{"d_mlp": 896, "activation": "geglu", "attn_scale": 0.125, "lr": 0.00882, "warmup_steps": 200, "train_tokens": 241300000}
Each number is 500 + 50 x the weight over its row's rms, rounded and kept within 0 to 999. Layers, rows and columns count from 0. Numbers have three digits each. The size before them is the row's rms in percent of the matrix's.

# down: layer 9 MLP down (transposed), 896x256, rms 0.062, rows 61-95, columns 0-127
# gate: layer 9 MLP gate, 896x256, rms 0.12, rows 62-96, columns 0-127
# up: layer 9 MLP up, 896x256, rms 0.128, rows 62-96, columns 0-127
down61 106:430489520548402493480497509555499466503497617537486504563474515501555445454546560479474435454498355459486565474463480469405542510521537476448521505458535513428555425598535459495451517483458426507466500566385488429420481471520449502423418451550570445615512511554528487490473439434573581357549495580436511526461420522495529508507482581425439427513483394422542465498396469546522554490466
gate62 102:537574410540527452533465497482570509596569476447507421499413523618531502485479433380450516510528462494526406459418499496439467484549458520495463483393562437564560480496505503443518485489534485527459348430485450583493483578565454465558413538429499500537553505478550568535463511493465457411452510454560465515522504534472479506587534549598442449525474482466511508488452525567414459477575
up62 106:549563514476504463456539436560495422523487451527513542515550546565520568617476486454549485402518442417552475575529506533505556500526477502450501521529491584524409556464510515461554427463509519613473482463552574557440489560479603480430622500562528479544520539468531511495408530541518450453472541462487488526485494496479494538504505571502499516507575424555594475464546528522438457433516
down62 100:503482448466452526504619552487469511583443433577432472505505476529448578590504519599530489424452419515465533453506496554575473578497480521451503498515541491490534415538520565452548512558391545454511524514507464466469493488497433472427503522524463448518520471547491511449545516565614459555551567502448529431439595553417516506521578450491489469439510483497567560465520530482520496561373
gate63 099:537515456437608529521470511539573581431475535495531498509486579543516528546475496469531494406515535481478437477492451512525470537545555528541575465509473564496439563593457491561488534651599605455465636532450623502578527345530487490512457535472423546483548465489522488426520502452534427522474478512615543472513459556526522548546507645551536457511424451421437507505441548494502427481465
up63 102:493382569489456500538533543447539527509573538552496468524512471518471480406471381524534567466536573522477489522443514568546429591498465642528458532431449524405513604450456617480480534556505532478474490469404529494534448467530547461503571476535507406383576427452423503405502542454423518501428536472497370553575450445477514439570451512414566521521490515394359514447508448522558448438497
down63 098:543558608534512427517532434423410406493463559539482551542432506473489530516470472500486533486458511488511471539542492499500499536460556527586466490451467518462528563498539591436458490563568444484493489468489512473477611464529485497502524517570503540433535437406522499528528502501505586480517561479554462453577521565548604509550476544489431478610501466550457492511501435577531505450490
gate64 095:479491502516482449433449488517482508476504398428481450488594538502461501403412387549528429546463572430449480453508439480496487432433441491456591482503526572471409568504484507522543515431570534521486465568533553407508504431491543397540568460519499501504485486546481461503468476558526484526551465545549462410424594441524414550510529494485440376395514531610473513544554489488484471430634
up64 096:483424476519557429422513451430471456473528455554530505497492437485523437530598528518551505471492512453507498515567532466465390402493549529508467486544523552484484435507435508510460561469492404441516499524537490446496468466549479486553458520390476465607487466408504566555489509490477549541562474516480545492561440614496490575389540553418524450419515576441523540443398589564582462474432
down64 098:536478492554451545463495503507506553488457459513498411501572569525408568438451562447510527537414494581456509438485477477583447488573463474471408533476487493502591515502442488440478503551482438576613461431497518583460510550454425551510472525418485494551493595572517440450470602549576515554506493574399514506436570466455480479559500462555455463456532464547550496513519468585431522531504
gate65 104:545594449441571382492559491536527449462451443464559549482487562516453508511550470494540593544498535393469545613466518523460472496539549487479467492439435515474454497421466491492606473492501491570533559442526567579436517454491488438505508572424517452454530578530578483534542510500507450506474503462583548506422521467482498518512491402450467536550529525433503417451532358558542585486421
up65 104:568541512530533503543497488451450569497499568556469457528525447518513535433500436584659517521468492515461464379552625473508554466480527440515539510549594495460529616568499511495438568492505520495526536557398498572552509499531473518508485425475394513456515490453525538502467509464489497474542504533344459496594571470481491493476528508614536501447457466585471483523547448512443560485476
down65 102:568508490502473476494487477491521481568460637535556482556431500464503561511591461560563476552541485512483478490462557496604539379520530535422606539523476474554467486438335527587547437443512532499506437515555441511478427449527608466500544529478535444487480496513421476529440518525504488499499457462469528467531525502411491474487416476510525504494457518491457494536546482504554438586467
gate66 105:522486404578493499535505471516443475502465534525559499483431513449508599601491457581440477538550529457573568505465417599461580509539576535462543499515551597432468430429555453382517459536440524549521426453498471466477475573578534482543482477415452468535499511591506482498437507635483471612508579508517490562618506508503561490530482453581513444471443475546423540509451557404543449506487
up66 101:510499373532428543546558512436503514555460445435494476592465561603420490537496542430541559416464513540588412575587550526511593430543444461448469439500517541491535528514541545439542551601498496506540407447409517447576567590564458551550529460517502483492481520503380511473423489476487438489543481552506504477477448544509485483513529586562504538425511422500576592545465515402529444475523
down66 098:538557520466546554507567534467389419450608497460476552536427462400469553542467538518461424503493532517562610526475457546558579471423517447527437512483396580500448482455527523441541454487473422486519396521426568531488529557485519449550497459478452460480426577583443471528461464519450611503399543496535570492532531548488518452455480568599455504518489430487453475481438480498438461528444
gate67 100:497536587547624512533537565545529424511455485515583462523520455523536463461543465587491569532599478380587489533517529520449490517475484494415438460570556518514477448440425606497550466536632478463518444517610516550531439505505538462520523579436556494530415429581518510513476479526578439443501564544535511540463586412482522429443485496577502481580524483458488522479523588532489494536578
up67 102:402489498512510488513507548591444467478463516369535516447405483630591589422485463449561454524491573554382478483611576516498509465477540592420510526565464477492490514489593464534507573508486596487547500596515495574468427500594456495494516584533492508482446491592538585606445479563497476452485557455568511487540450507486517623530433542350407456500535570497517454603558429435451442494467
down67 102:530553546540478522510504527408476489459609489572525494539516518392555575566621442429466419490550522496585538546499467538568499513442482484462518462511499466508428482535551421485513499529452551555522540565497442578507506547485547570524488469577444464483513465513500656481487497541585428598523476475564523501428433524533583517568441564440435523527471556457526494415427552471429522495511
gate68 096:577490426437502476466629493526464422504568493485499457503490534618445499480493472410471522455433529614449533478455508540516534474503586507543479446548447599542524555482476495419394522487498553472523502388482638477529532451490492467566505506463496405503540515461503530468512595533493594483516446551487557508468496551497498504433527499564539451480430568461550405473471467538435452556545
up68 097:532511382442507555486464512411534462480429535558496520412482512568438477490496468503444525519590493434451532526533454581511533481452544471491542479494559517501476503530525473537440549568472525568531470497535542392603489466557532495560519438443586565467576551433574532403481534505549648455503473499606587514521524509472504535451486492485532459508444496390480367468524501551385510558486
down68 093:567549461497558597408566493574429482499564417483510536496580539519384489569605517518533513494519530478523442527504507588441489412409501493545443440493495475455533449536498499471368415501524450517487492448560549440575487562561586548535507422441473469487453534430446545502505532600488515539535464534451496495470544568514443543523477545622521458495490572478490563504528571512402581577517
gate69 099:589534478452523507458585522557550429537454488526581406444508426467530596576453451400464422446436546474453481552518501505437480507538460440449505490431610450585510444559585551487529586612491499571504502550486463492480515491501481598522475437518470453564417494565532577527504417540482491531617519502539431511416473526486580551518528470500457504420433574475499518485527425524485518548531
up69 100:455543445470460492537444535502469482534498520446539528470402514552547426444491567451501505507507480586552500519510558595562492570546478531480577493434419488477409555439507500521575562508510467538412504623485489479567451448513554545468547540476598463416457442445435503481398522503596575525515533458465469505443525561482507471523527497519500454415553508528487472582562432479493451446441
down69 097:519535471583480463507459491464514502449470540472419528563468465455458443493467520369488569583446560552464481561477463524501452513459522554550395507437458548423433520438432496566557428507438554522488489521407500518510523512605556561508399454498407542476512487506562460522551557537534437419465608496484505571551526540523554469499450513453531588506424398511558592443431556531528510609612
gate70 101:613541459521553440547541576408554465498534552532578488563469577461518469569407530422619491496428491454483512483496432530450455474563442459444625570562484456447457586479569515540505568533510437533494466458555492463534493428528520517553528587461466593516478585462592484464611491518452457499580549538437494432490460535568485567501509501516523560469465449433507453535500507507473547476499
up70 100:563545419535423383515597543444514521377501539464506564488499556455499500521450497481551474524458441545555511509513490545454540535473530503484469550554582402500541539466476477611467477522474533485571553440453460552483518494457546485495526519595555540489596523505514448488462619552542476545540504584464542597503493464482524545515389379581549550553463497438541492469459470448436643518440
down70 099:590397461495432502454540464455560477457552492475564438481509559496457464502530539496525553450481554440545393408573493486530480513553490398550556467505496440504493494495549548526414504471477480514465545568486441480549490416618574463416517596514561486507467544459396484547548526524501537468522452499487562456571473505437492566557543511522539522407466582438504569505641443507419556571510
gate71 093:436547582485484469479428489437532469504553451545504465511431498462503495554550520446477555553478594521543450470418454552501546529485487444521435470512530519505541525496626515521418334527545529490536533518548531437631542461426491537470474562425475520535582534543466485475503488543403574489497530574548486567450522491599477547465454475545435468533541506601497543400473403447466555520449
up71 093:534548514561493497453482521478485616501532407511490448506509431438573420462478498542417435457576606451511506452513397559542528450531442495596457496534463537437509505542474488496419443435453530532505524531463510530556548435538520465358439471525498491582434533490563417437581530534511469440620515507560502537548490572457504439528448475464504500496476469481503449484476524515449471505472
down71 093:516411440549516448521489491407518474553521508501456524458518487491464548512506627482456515538524519482575511480503504560556438636607529496369526482501487443529503412571502571473499370614511419455460529470623519489480492542483457478464528413472493478495515491459507600596431457501496438478479544478489504514560525440413513477491437456515493501469497516385543540519570519533539514523565
gate72 101:479476487427536485548511423480502403506509483436460522446524530534536514517503571496576516512542474503494512545483548525413500570448509545532510439403453444526496476457544565430616527553440536561447574485499571599540477494454505407477476533443518461549498478537516526460461502513478572509570542597535562506482410498468482550493460404442511515524404501520531478491578462506489513440396
up72 093:456457527512506522494565549431479473447536466535506389538532507474407526574543458573528523531481497435576486576459518497525530606585479475594549516522481506501517525532446501609419518546488545464485502554473494517512554506459496492481484547615539529522538529471470549528467468527570508484568603453366492469459526557503547542569496516558515498451529498589492526485441517432554521446483
down72 094:470489391563569515495582565431393461556458478502427529529438518533586494568379526508562505532489605515468385435436528560519482505507537557639448508474435476425441506526486478502510495549457535459422406477473486522470377521461485515464497554526406460559541471500496506517545533485578545530516504536522477446489548550454447573467463540513480502462509504454495547537453439476591501419525
gate73 102:530502549525562558488607545409573492491458507397413559496561467497562474467536508542527541405505546586521512566442447487432405567455525457555554482427491518517432566478507484491525466528559504420535507411545563551395536548577417489516485470345411551453567513453560483587456486477480479452475409507492475461566534473513479509564482483559428474489441465505523406425582482551482359492458
up73 104:494430430471441565516568546501456562536497576492487472495488506440531447423565455565493487573446521481556489470464453537517591486479555422430574474544471517577532515475504427468589451501595495505439497459481511500499459525482419486535584485463510590471524422415506496467553458528490482451492458476439418460530527524504461485549601576581511537501455526619487493559486450519473550508429
down73 099:512499516536475614503424532521513502580553499447428487473457496480487458395491454535442523480463449559496449545549533409539527587501493456471433565535431466476491473466451490514461525444614511534406536348599545551437541554458436454514504467479526442483492474469526577519479504473532556425475505430447505507356493504557423576552463521439460505512542474450564539479486567449439456399545
gate74 100:519496576536440517596541487541447492483431539561520522490455485488597573486496606587540575494506475556399586533494522417501401569408582487503499445490509418458595453569539520474520549492505462504439497545443503454513470467446530595497551493467438550492441528457464486554486474500465449420451441498541542441393466589519509434421570368446534495534453554489504484531443570481509561508581
up74 108:502447407552445471512545589528420449482509465474508493479521388519426473552520584517426597555487439516478532471500523528536487615512520550480499644501521533484562524539492508414449516544481535551444503447461512472428428532488476521525599470493512486442514491476609398488549544500543484465610502454458514491516538455538563471476477553550469533524539469541483526514457440596566520511512
down74 112:506525495508461593494536534462472493478473486605496544421507480525506572494651542530476587483569506396473435556454485606488470542538472540572589531472461485524531465562405433565448536531493467576488489473565483595456471542492440490506428450431524512435564503410493555549537425499554487647471472503529486411508502555511511445445540540589488504462500497470475501511471446526489543572546
gate75 107:547515565562569456579501416427572578443563462478464515456475540489431490500539542529441487432530538543487522489436481490408516549403495475498563550512504501546482537518533595483457397559581442523522578549519479514454482533510497450536439505508459409568515520527496445519516533418459423526528512600547452504471526472527510561460583525467522469494518410476494492492523595590523431498573
up75 105:530511489425539483429574543544391445550413534550546571461474531605455560394456492523510568541438514473534555490509456480473494522507420542426413517455516501494489442523424489526544527426457505468595518461444505484575517441538462470504544530470403563453473507519581505470465517613528471460495542507388514449492598527478482546537500508493445527570517513522492466527439526519486474517444
down75 100:598488531513564592537540538491524467445514542478659483458469506393593513447468463507485531511542538427487511514425513526433457579390536533422509475544563532463531458508525532453498596614407447606554487510530472454568446573467474525507458529446471459503491426471571464521504418508518495503552396435573481447535533468506443497467524484588514504435569524584471553423522573564567614483554
gate76 090:489552505521529476456499461445446501456411489529490420500541626419526524478486500508504576462554544558538572528444559559480530519513570502578497405617374602485517457532374461488537509512482394517530585441441491473501472511555467477513522502505458462487527455536478588501502499486460574523486509523585471489519440377489500489527502474462532479345445485450526474503513576434435488413558
up76 089:468494449528401467563415563485441408512594452526366436433516501484377465479451438463523558543538562396442479484445518506530545516489513433591500496515581526556454455472532468452416520554485414541440426465474521414517445455494414513498472521494532516544529456500511516576531529449444576581414558462477508599524532486459492539482416577486494464547481456541464516444530489464463417517528
down76 095:455516462476599514528482497453487563609503510511507584526439472465517599485529501464438511455466490503446490570515537467432426463464434472457394456427430451545440567392480500579521465440453590511495443526558469443569512591453556543501453511545470436468584554515518504468520513582558490477496482489443503426520591622570600496560497523561479469523551417527428563480445465543526550486498
gate77 097:489621508532546561504508493552521541537423554449508422455546507518430486584528508618397405524525409497488549424628489573520455492593449459441493534633543454492521527443428511390560456557492571541480563492430521467513586496423467541470585466605513541499551538461521587490520510478458457543536518520511524514539501553586527553525547481518480559542466479401469524538600441509563500548502
up77 092:616514502420542518487513524439499530444483532502570528541524504473474531537537485624460414514476496511405524521525532517508610439556469459439503517533459534353398568537444403489556405567410518481483506526434479443548433421459386535502496530666513475548479539513495524439556589520531559462546632597584521510514499479576523404512541463541538443468510540451423450527502498498503648473484
down77 087:487564587488529528511563488500468545497488539444437454465525477521466492518554512492463541532483531579451422597394545469504558426552470528471419541490453480480572564504445524584448490470530427440445463542416503434541540438466520439589510467548480460478578413520476564492474597538510573530498522515544439531559529549590451526462477572518511534508415408508520510464537469514532520507493
gate78 099:518490463448494449569430574433459510584499528424472520381474487482511548490502538477524479473464468511613494515522491464541526557502499531517487500514495483535467463488613506511524516450541496455505513414421473390546517480535542471517530491513386514562477472574487548509479459552559600464517582419442526452521522502437494511620507543598480494576490513518489452535506516592449550566471
up78 098:442472459501506446546515494479461465521511591539523468535476485549523471423563549498558601514512463429461452478429577568518547497544458548487481439408417469500489481561476486437525494491474450453515589528551457449484607528497406549484501490454501564511522629446480513534518475477426497444490459574503515527435436508474556487512583551485454522578404501402457466511391436541403602526494
down78 101:485507521496519500504628585480397518467521526547486594487531439579554498492618532513542524554537551445530514415499499477423436513519404437486562485463486532429515550394504513493513457477510553451378493504454507514511480511498560421564439518447478458513459486641531608398519537469478511487487477473499444442560427481587449494411496483587428520487548496494523532506448456518522482576550
gate79 099:530467580505471447471513525530538529482448462521430486469462433333486519445524435477545639533431509510607493578489451472453427554568562513557502484396436448523521621512447424496523546523528518518544515471535452454533486496387478491503510503491435531571510583512536572367511493512559533590594515556467494517536492490382486353483465518462522569571637509441519498484482515531472410444504
up79 106:397532540475564519548480504458477527472454451470497404552537491436518455511482459486554526619439536529469480489516546430430550471515578591455509586549460524511484396478382562472422456408438501453556482435539628462491463454489481500458421478478492539433548534549469553573469504486557514481466513549589478565505471417491587480508578537502481493448477526493501472553424569524530488437516
down79 105:413439444496480476507499483434534606548475504577611504523557523521459602553562411530477417498499438462405527533522480520383508427354508465546528450523513471530552476446555594469507472504480483394517490572550523570488521447515583539500413437497499571473529565531495447546544564487488597473491485548496461527537476441437514493517495395586503561490460495440505510461495482594505576549526
gate80 102:429440536493404494556428362541437452486528431549515463537557433478529541504608582461566505506412508557534419557476509593495475525475556458477430498499568556369404578548525507525543560496581403514487449524549453516580493447505486436447578473486433449516456417502456519495410539467525546460458539470606478544528492540460501480566478518538505484427583471523505413518500505579426481497436
up80 105:463372430525387500550468362500566519535581515487577527462501459488494464466452561541486526466461453466481462583584452461455498555450526465548458635392520534537523504467429446507581528401527495557578562421501480507532588523466531437450456549432588528473463476479450499506511485454490460426493547443466502439494477495409423485578510473481532449432577395450516500506480447425603457452447
down80 101:554462524504545464479541549494448446488496489522376606485462537494475483461553442442601458483380565559445493525454469554489528463502467408527401529439474567534411596535477482500523495531499525410532555487436522481498487540467480446411477508525432523527432400526464445586466495532598486525478585528558504483555439548495425495520599456585580568473525400472525529502458481522539471548572
gate81 092:517436522564505356485374479433488510462494632659506531483496501535470513538535475487455518456498412461565426486477500542544493583525466501425517488521581440560551550513565577522548498564514574458458495523364523462551499454502410526424498549562505543508541509497470504587467487540392438507460526516438548537492487481504545493456534523462453502543454422556488387559557536473504573481526
up81 092:436504527429471402534530421596501532357462567600494501486495545476435520474500507474485623466455400459530513506484520525467481455504458482518488454443509508532506480543498496519405549593575643450475494511396505480571472552521370523509461516467535550439464504621418461566551511464496456434473458488493564457590473501435408562448460483567498447472541495529549521462517559506482529511499
down81 091:497504390616543487561525504459449557496528479450482469404460433474567417522475475500434501489430488464539426491479444477440482562501553478478472418562538449555458476471495476598595547552490475437553442557637509385580544418433556528413475543528576523562381534445520518464520561523462420530516458418477432558484429486507541481520505513539565473462510575449580519487517524525493472534496
gate82 089:547528493512508476547475532498482506515537416567501406485576438456483479559422426485526411504429462467561520513613530546480504597525440538511462534518474505498545447420531492565486591511404570520444601439531474503524508403442453477603540495425537429515440500493527613453493555475444470577506496576526517480446499416451517594421441518527541480499560477547563494514531513591514503547491
up82 087:567505525512533571517540570495516449488550458489495466511513518444548536568514593396492511499442428424491580428557590455432586529506483581488434528460499539486450473471528513400566591482444535508519565546554495569457534564539535467498460477539507454565548503500466477503435435470449479466564495473465446451450393497526560368563475507525603539561586541425572501572471461481567482537497
down82 091:517485553478439410512497442575580442615530395466467410518482552466487382508491494302473445519459417592565494549458541510519515504416435534538490578500505429490406520486468503559457600471636431422479563505511490542521553467438516463508572471527537458440429521419518476603451492472495557476481510528526486507478491557364449505517508479514395501552466467538452437468536513557495470522465
gate83 095:488492552519411475497512473553471555539517573521509474381434488501457498534497430479479495551524411445535542472479397575504484462499587493471537593544516578526517482491455396521578442454612476573633493544487544536493549521563410504514568538619444459584482497569505507436481509453461459485556521562495577519558479495496539514472525564505542427499521501450474513424519546523574472474497
up83 093:502474486510532454516588511479386622604536477522444564461481398439510558561526530456484493488548447536536471451443500443462492440504536538487518533573380489538460537512585468508518567465458499506534495511494440403505484434474475518521447557617410438450456477465552620527533435449581519601560547550532540560542501580565474610496449552467539452508598452457498482455558597553447550559522
down83 094:419423463555490531492449502432646476403487526546440516469507522477512439520469573476487453521442597617448511517493496486460537547536479558544517489572443559492515542548537483425395471490459501567412472507496506561532502497553405559589518607519511556505537554436533537536475524561515388459525439456433489529474493444544460418533400532576439537529397574623418462460488525472579546554475
gate84 103:515532432450548478559537486487498493480546528397487581517479509520518630511450576490505552502427459503521540627404490428567498480469550560494499471469484510501485441508498575537551520469580472511475537538577373406485509497438539527451479571478493460497391469439539482478542522489432561527414506543592499365489475547462508607539490525465527623515516512482515508483580481554416447514462
up84 103:511597494508478525486487481506585567417568445576485483535625457503431441559483511473454564497530452487484572541537582491431593545480567526580492502472556554557513481405374629514458462478526521455496484452525538399512433439500465475479516505488536582511514566436537489531475362433572519460528485539553445507497433408487523488463468469460499405418523458526594532542541546591496434449577
down84 105:476497496428483496434528500433465570509454460535493441397539534477448466479491475523490507466412509539481590434584564510494475450515434460447496488388497371458531500437531523471410514541470425500506433618514575530485470450359539420555548549603513528510509573474485490519473443580473410636448562580447453425502526537434434471479510469486486469551556378445577468473595587450484478463684
gate85 102:499534490595475554557584514440497633462540526554480423462446521518518508532519522433455502490462492508502427522495463520505474493477507504548528588401532533500549529462552481574481572505561523483541576396519519488585484482530530547484448517480566398578440554558524440469472473518509546510439425472415539438473551451479387430495386564591484544520495481542552569487532516506531498482445
up85 102:503467472427497484579519502529512392531380481468413463424558492408519603461478394449524540559414548473590554584496559492530435490553513464525490461534572493550521496476541470421535422499542502472568526539445537509396419560570412451544504533440513530466585444449497519560571476487570498545451604469513511489478511491497457496446554486456441476520560474534531485522506570380465492538541
down85 098:423541466567512491476491509566527488563362500543438473524545525462511357430573572531589525491451457588501508482493481463481507528428511544487481481491538442525487491495455485453487488556486569429517490521532444418593506524503484495490505543481519566437411485445523499495539490558440472547514487444574420515525561553465437473536451479413478505520430523555443483591433410540436537478482
gate86 111:517637533548479529434557568511514530453436514492438458371455457465538548519479535542408492486437494481455615526427452624490564500536564482506521433388483413574507399408490502436476482486547484546448535494458566515526531472574398503496475459637553555471526489499563498461511563482473566487475575518565452434440609544455397478498499565470419458508403558541546576457437494515429435511468
up86 112:561513582573508544528425434478504436479557457502501506494495452490534509548540428520519505528495523463545539472465492503493492554568478496499575449489400494471560560558495461573522556463467473456433438487486417492467515507465527439558432439459410525416478568516536528532542387496538433505492524447466545541536396540476457546454477492459513532455570474468487533552523566520508578521494
down86 104:540529485532484504493564481461457470482520454469502442542552471556494477481553514521447528467484433482584510478546481552469399561439480504484532482478503557469460560484491454539493464461609465494538546398501522472509466505525511530546471508425439450517396519511552455506488385490392571520484470438432523488511491409536541494539450555497548472516529463473598478499464514518490443479485
gate87 097:449522609545490562606456478522524434516544501548486407492470498480479470509508495546551501473466564472488554556445515585418445513495490477589468489487482457543380486497464431438524605450514480531486483547459528467525475472569556493414427615490510494446438513454538436427485616493403501533468548523451569544513453591539504480511356473434465597583563529489553413426567485569466470533522
up87 100:474509602524533404471558554475488531531483564480508555552621490520584567471511510372472428436552481566548497384535534489499487479453548641460557503530470519577465460553539504512558546553458447518491483452529540554469497454477465459446522435580397560412607506554379494495476574433444425426518548552526527521578535550494538492500600487495497467485475455493570525465523468522439504534528
down87 097:453551500536478532503530439527491424482475490537633516570501384472508504566422511474629419487507438471466464461480498542451510519469496522474463549356458431477536516397469489506532475468509553451468498395508491481447539584414457562488435519472499585541448527623469495541494507489450546486461491551465427540437493456465539502511540500475468541515507473425445581538437519560542509460463
gate88 094:548419516551510568490480540548453500569461578476481462523495441546490409600450490515489430480455586548438487585507509405409455489483487531472495490481493488472537501475465529540496551572496540504463458556455511548493565528564498555535448521409436494497503561538430509564645430606543451513487540472478495553543517574431484519482498494572581424467554514513503501437471461518499427536524
up88 090:498537446534449522502524483470494517568549487435520500518491490523591448534525488576505415514447576399561447457452410496512501529508588447539408461581433606405506443487486471428485634538461437511561464497547485484485517549463456402583517454570522486605493419491568504458391470433470538476460511486531527469502471486461452472578484540492490551491515465543539458497621510649489462542555
down88 093:476574488457574476525574517453473572499549512546467509486523478519576540484569522539519465557535490471503543475570506552405512484452497500485452429521497505460519477478504527515457474453477475507548504512541484594443493492520532465558434487694508585450536574430634503468415426499444548510464590475514493505511494520495589515461478476479467489519525434531490538516468456480543493539536
gate89 103:540521471546522506477485563496483479455503468494479494411549518586473518551432520487545500558462592537559438502451502565505439514456623528503574573537531517524446488387616556478495501450490528450467512565524526571499515481512446487397454576490442427542448515515520483493614462476527534508450625496479491448505409428388472445408564434524506479476533538525463424442522455497584420544425
up89 107:452447467507466489494482517492483529453419515464434475433367444427475572483496553502489547547543470528480510451456578526506468499604524387554524531507519439504505507507509572475478550527479439519500467477622492521470525623514477500439453471561389548467510541431451548563530562482503498425561576517390571467493384415484474390454437549575436520529541576505514475483477508462519476582484
down89 106:503456526447492481501509487491457451460471465447537505525464517481466517536478454610537509542564578445490452463440546512444534549530484535551606516499566559526534540509506474515602493514438560468547539559428525493412477577432460562475525488544460540441473507493500478477572556488533422529516570491451532429508493390422540483450417543481435481548406574486449463494553502579526440532480
gate90 102:567461565468470521389589476558470441500444421448513523484530467467506450550475482526493536529521536515599489503524541554499493422503530583484522520521464451586487435450433517489535480558515631548477419491584540471406458557492586452530602537523607404442506537476499494436474504497489599521471446491561554457483470554465468544425613470581454481474550527500443510475446519477455441522461
up90 094:511532463529566483543479473492426454509487487448553476498542501557445503473551463495575549557532481496580620399439481563466398521383423499464465462434533519599497517504498518518488453426460404558606527457433525499547558548471530507597500508549504491557480490484429526525483497446509583383439516539440485504454470498528505502522455526539459450547437570430455442538438545550454466508500
down90 097:494472473482428455447522506480517527581494483515547581528486428409477479603523545512539467494484454494553413476541507440499527516493483543474522568443548533509539518557533432463493431467433507490443496538468571407423500506429559482526415435474511432426516486517496442484536499406435416560489510495517453512454386525529571435377438461487362552384541581500461459632518508527510450498511
gate91 101:563530461469472496594532551446492459416482537449444464452518471521508526437495499466580435436544469516530474440597449627472470421542475550434543463490440547439512497534514543417509496557597460566529516517537412490475462523549489479463544568535509522516477500532498424583500488611599544473484512355449513457508507528464439552538510499489478495540548542480507359500486489527401454428502
up91 095:539522480493511558472602598460560552394553518536432463484529513436493469543525470559455527469490477516425542597606542446583481433532475506498481591538497519548579490540450576449489510511488481480512493483509485413396537491556529457458497529516406550556421589540508522482472522404472522480418534531533516469459483437583539475431537540553561613431530546362438486516450445510539527413525
down91 098:530552470423439533478554601451469469441465509476507508476545499434489478555513430578529486490544468531425439446503484539488535518466517482542546505497407467545530509527480457549424521365560575506533538465516460538497533436550489436398456469366472531385515488569480454526564533497435464529464529520494412511494583517420499527469563431393552472544548534519499459574417445482612444500403
gate92 088:524449574513541471495410445483660470433496413458525478453429465440447614502470469503507555486435500449543473522439525490446505597461469559490495475563547592499423503488503526559448400453522488543496505496558437438478539576547502485451525497493564502507494506546423498575441415448516515456455518608583550420517643495486504581550493562547499570511484513430427530563550494602506526503422
up92 097:522495489507538500416501442494486508508507580507447469509434471476507601471476532600445502477461420412484497499474570450413536457464417477518494526539560531465605539547483512524480534406523524517422508495514347493529472545402505415483584491532517468386511484485544423481403436509576542502458453493489593533501550534559539544547481448521542534442438467449511464497511559522477555473455
down92 100:469497459482541462501428416521471506478503439535423531416481608485482558501470440558517540554498511470468390535530549507424458494486565543561536486521595591559586611516443555458405391431469596482505465491590553405506548547474499478447488467516519482475479480572512475519451416418568392462433496517501532472435556416574498588484509491597507440494516536535445444492514526608457518495358
gate93 103:570526458434493608479501450546582552513481482484415438499487430545563546594472571461552524462448389531503517506514486398457494483484537504550458483489625417556494531526418500487483608461425425443465450523494426602545558473553492539480600470495489480436532480521433433450454548538519542458424492410492516433491451502462479464553483470577499506450488456456502368372519573448452451550441
up93 100:519506525426421458467481564447543484609464455571477584577460505530457393528582522489501492531463549482484477474465516544450451457479477528547401538530591481453544445537419467489487530509536396548505465515471470479544482631529449485518483467582417517506468588502525505496435438540471501493478504607506567538595487521521518477520501505437447521430454617500491622485603614535478497534519
down93 099:486539457493481507436545524444535519630551556443583517603531553504465483504598463549463507539439459467596489476500472447490393481397497491541453451427567503379440448498562515500556496512454487555475460371417475502492531528476456580496507539595488496535473453438554501499542549515583476522464525512513452527551564482440499505543501383563534486460542501442555559600597511474517515485488
gate94 091:503444608482411589464463415509546536468525585468478455464422406517400574523516490502436406560464513361453587502514448491534537505532491415532503582497444470533468438398476461452560463513543466531456499546557478487567566459439473482504539467544492558464535481533472502467479469507467450511546546504449510432466501534511512442558602467564565487552476494494535449458536433418525562526545
up94 085:442533573532537369502475511475498447413477434464487513368604412522497531569489384462402516429502525547407476484526560462501430484533492509496521516432390533458501539498425496479457502474487455497570486443440424530492504464489503544446433549529519504395422546511525481490545522547472578569476490637524528467543529544502402493479493556493456420462470474473493578526500463532460489475405
down94 094:468420466471536445487512463441462458527595519615484440486447448543572590455471545536475515522579502504511467470402501517539452503595515461545474453449548539509560461584531536533498474463586613471479529522585535533466488526515490446552531419470428516501519474508483587511525467453530506396512520409520472417453512515537456539616458427409594530518543499535522449519436483460556551508462
gate95 095:503534480513520520465530564494473542538538540510542488471516498485492475502499610558532427489568474518571421455506413556526418478541490543520511556494476515523562463507453478476495557544512522490538481511548535512556513407494583441459556432610459440570503483436562444440479543536503519485592575471465404468568426433604434516489573453499471597417455331479513577562442539416479477483514
up95 094:501411532508533580468440421500446511449576385518443510519601487488461393560425520499518526527524587544471561452460437529480427500466483448366467420530541530497462487447521527431522435497545571546460518489473554536482504455444495582505391499433522525504484535553503514472547536503494496448463439482458483421411484484516538534562569483532484435541555508433503457610515461504507413536499
down95 092:584608450524495506435479479516525550524459432483463558521513508407453574466532407424439453495464514491540488518473536426425495532512559496438526386474476364615487459519494556508452465492508441520526594523504406546451461531561445506528466447421416528496453497529465481491530508396578523508415527470500524560509498556491578407541460547523540460521559479497537394429501494463517515493509
gate96 099:519437521464494554457553526476512423460497619452414522387480465510535615615404441512455432486519572490419463464531354509453544540531432441440498552463495631543519541457538443530482461493478531500490585463555447533526478464511453469472449570492528462479392535467509508489469586509502473609451478576434544444549499463517449445521573498503496485521458465552452477403646525560487490511483
up96 103:477470475569391538511459587505535535457491595509437486500507516512456457665507550501508487456458595522441480464568515426535521516567523466520495518493445471469474485428578478491468460458499455546465507425494534576432415438483397459522477537515486517447415448477475506495647597458544495505349564560429507527553501503449472450538485543488457481476585542521483466425460556465544528448485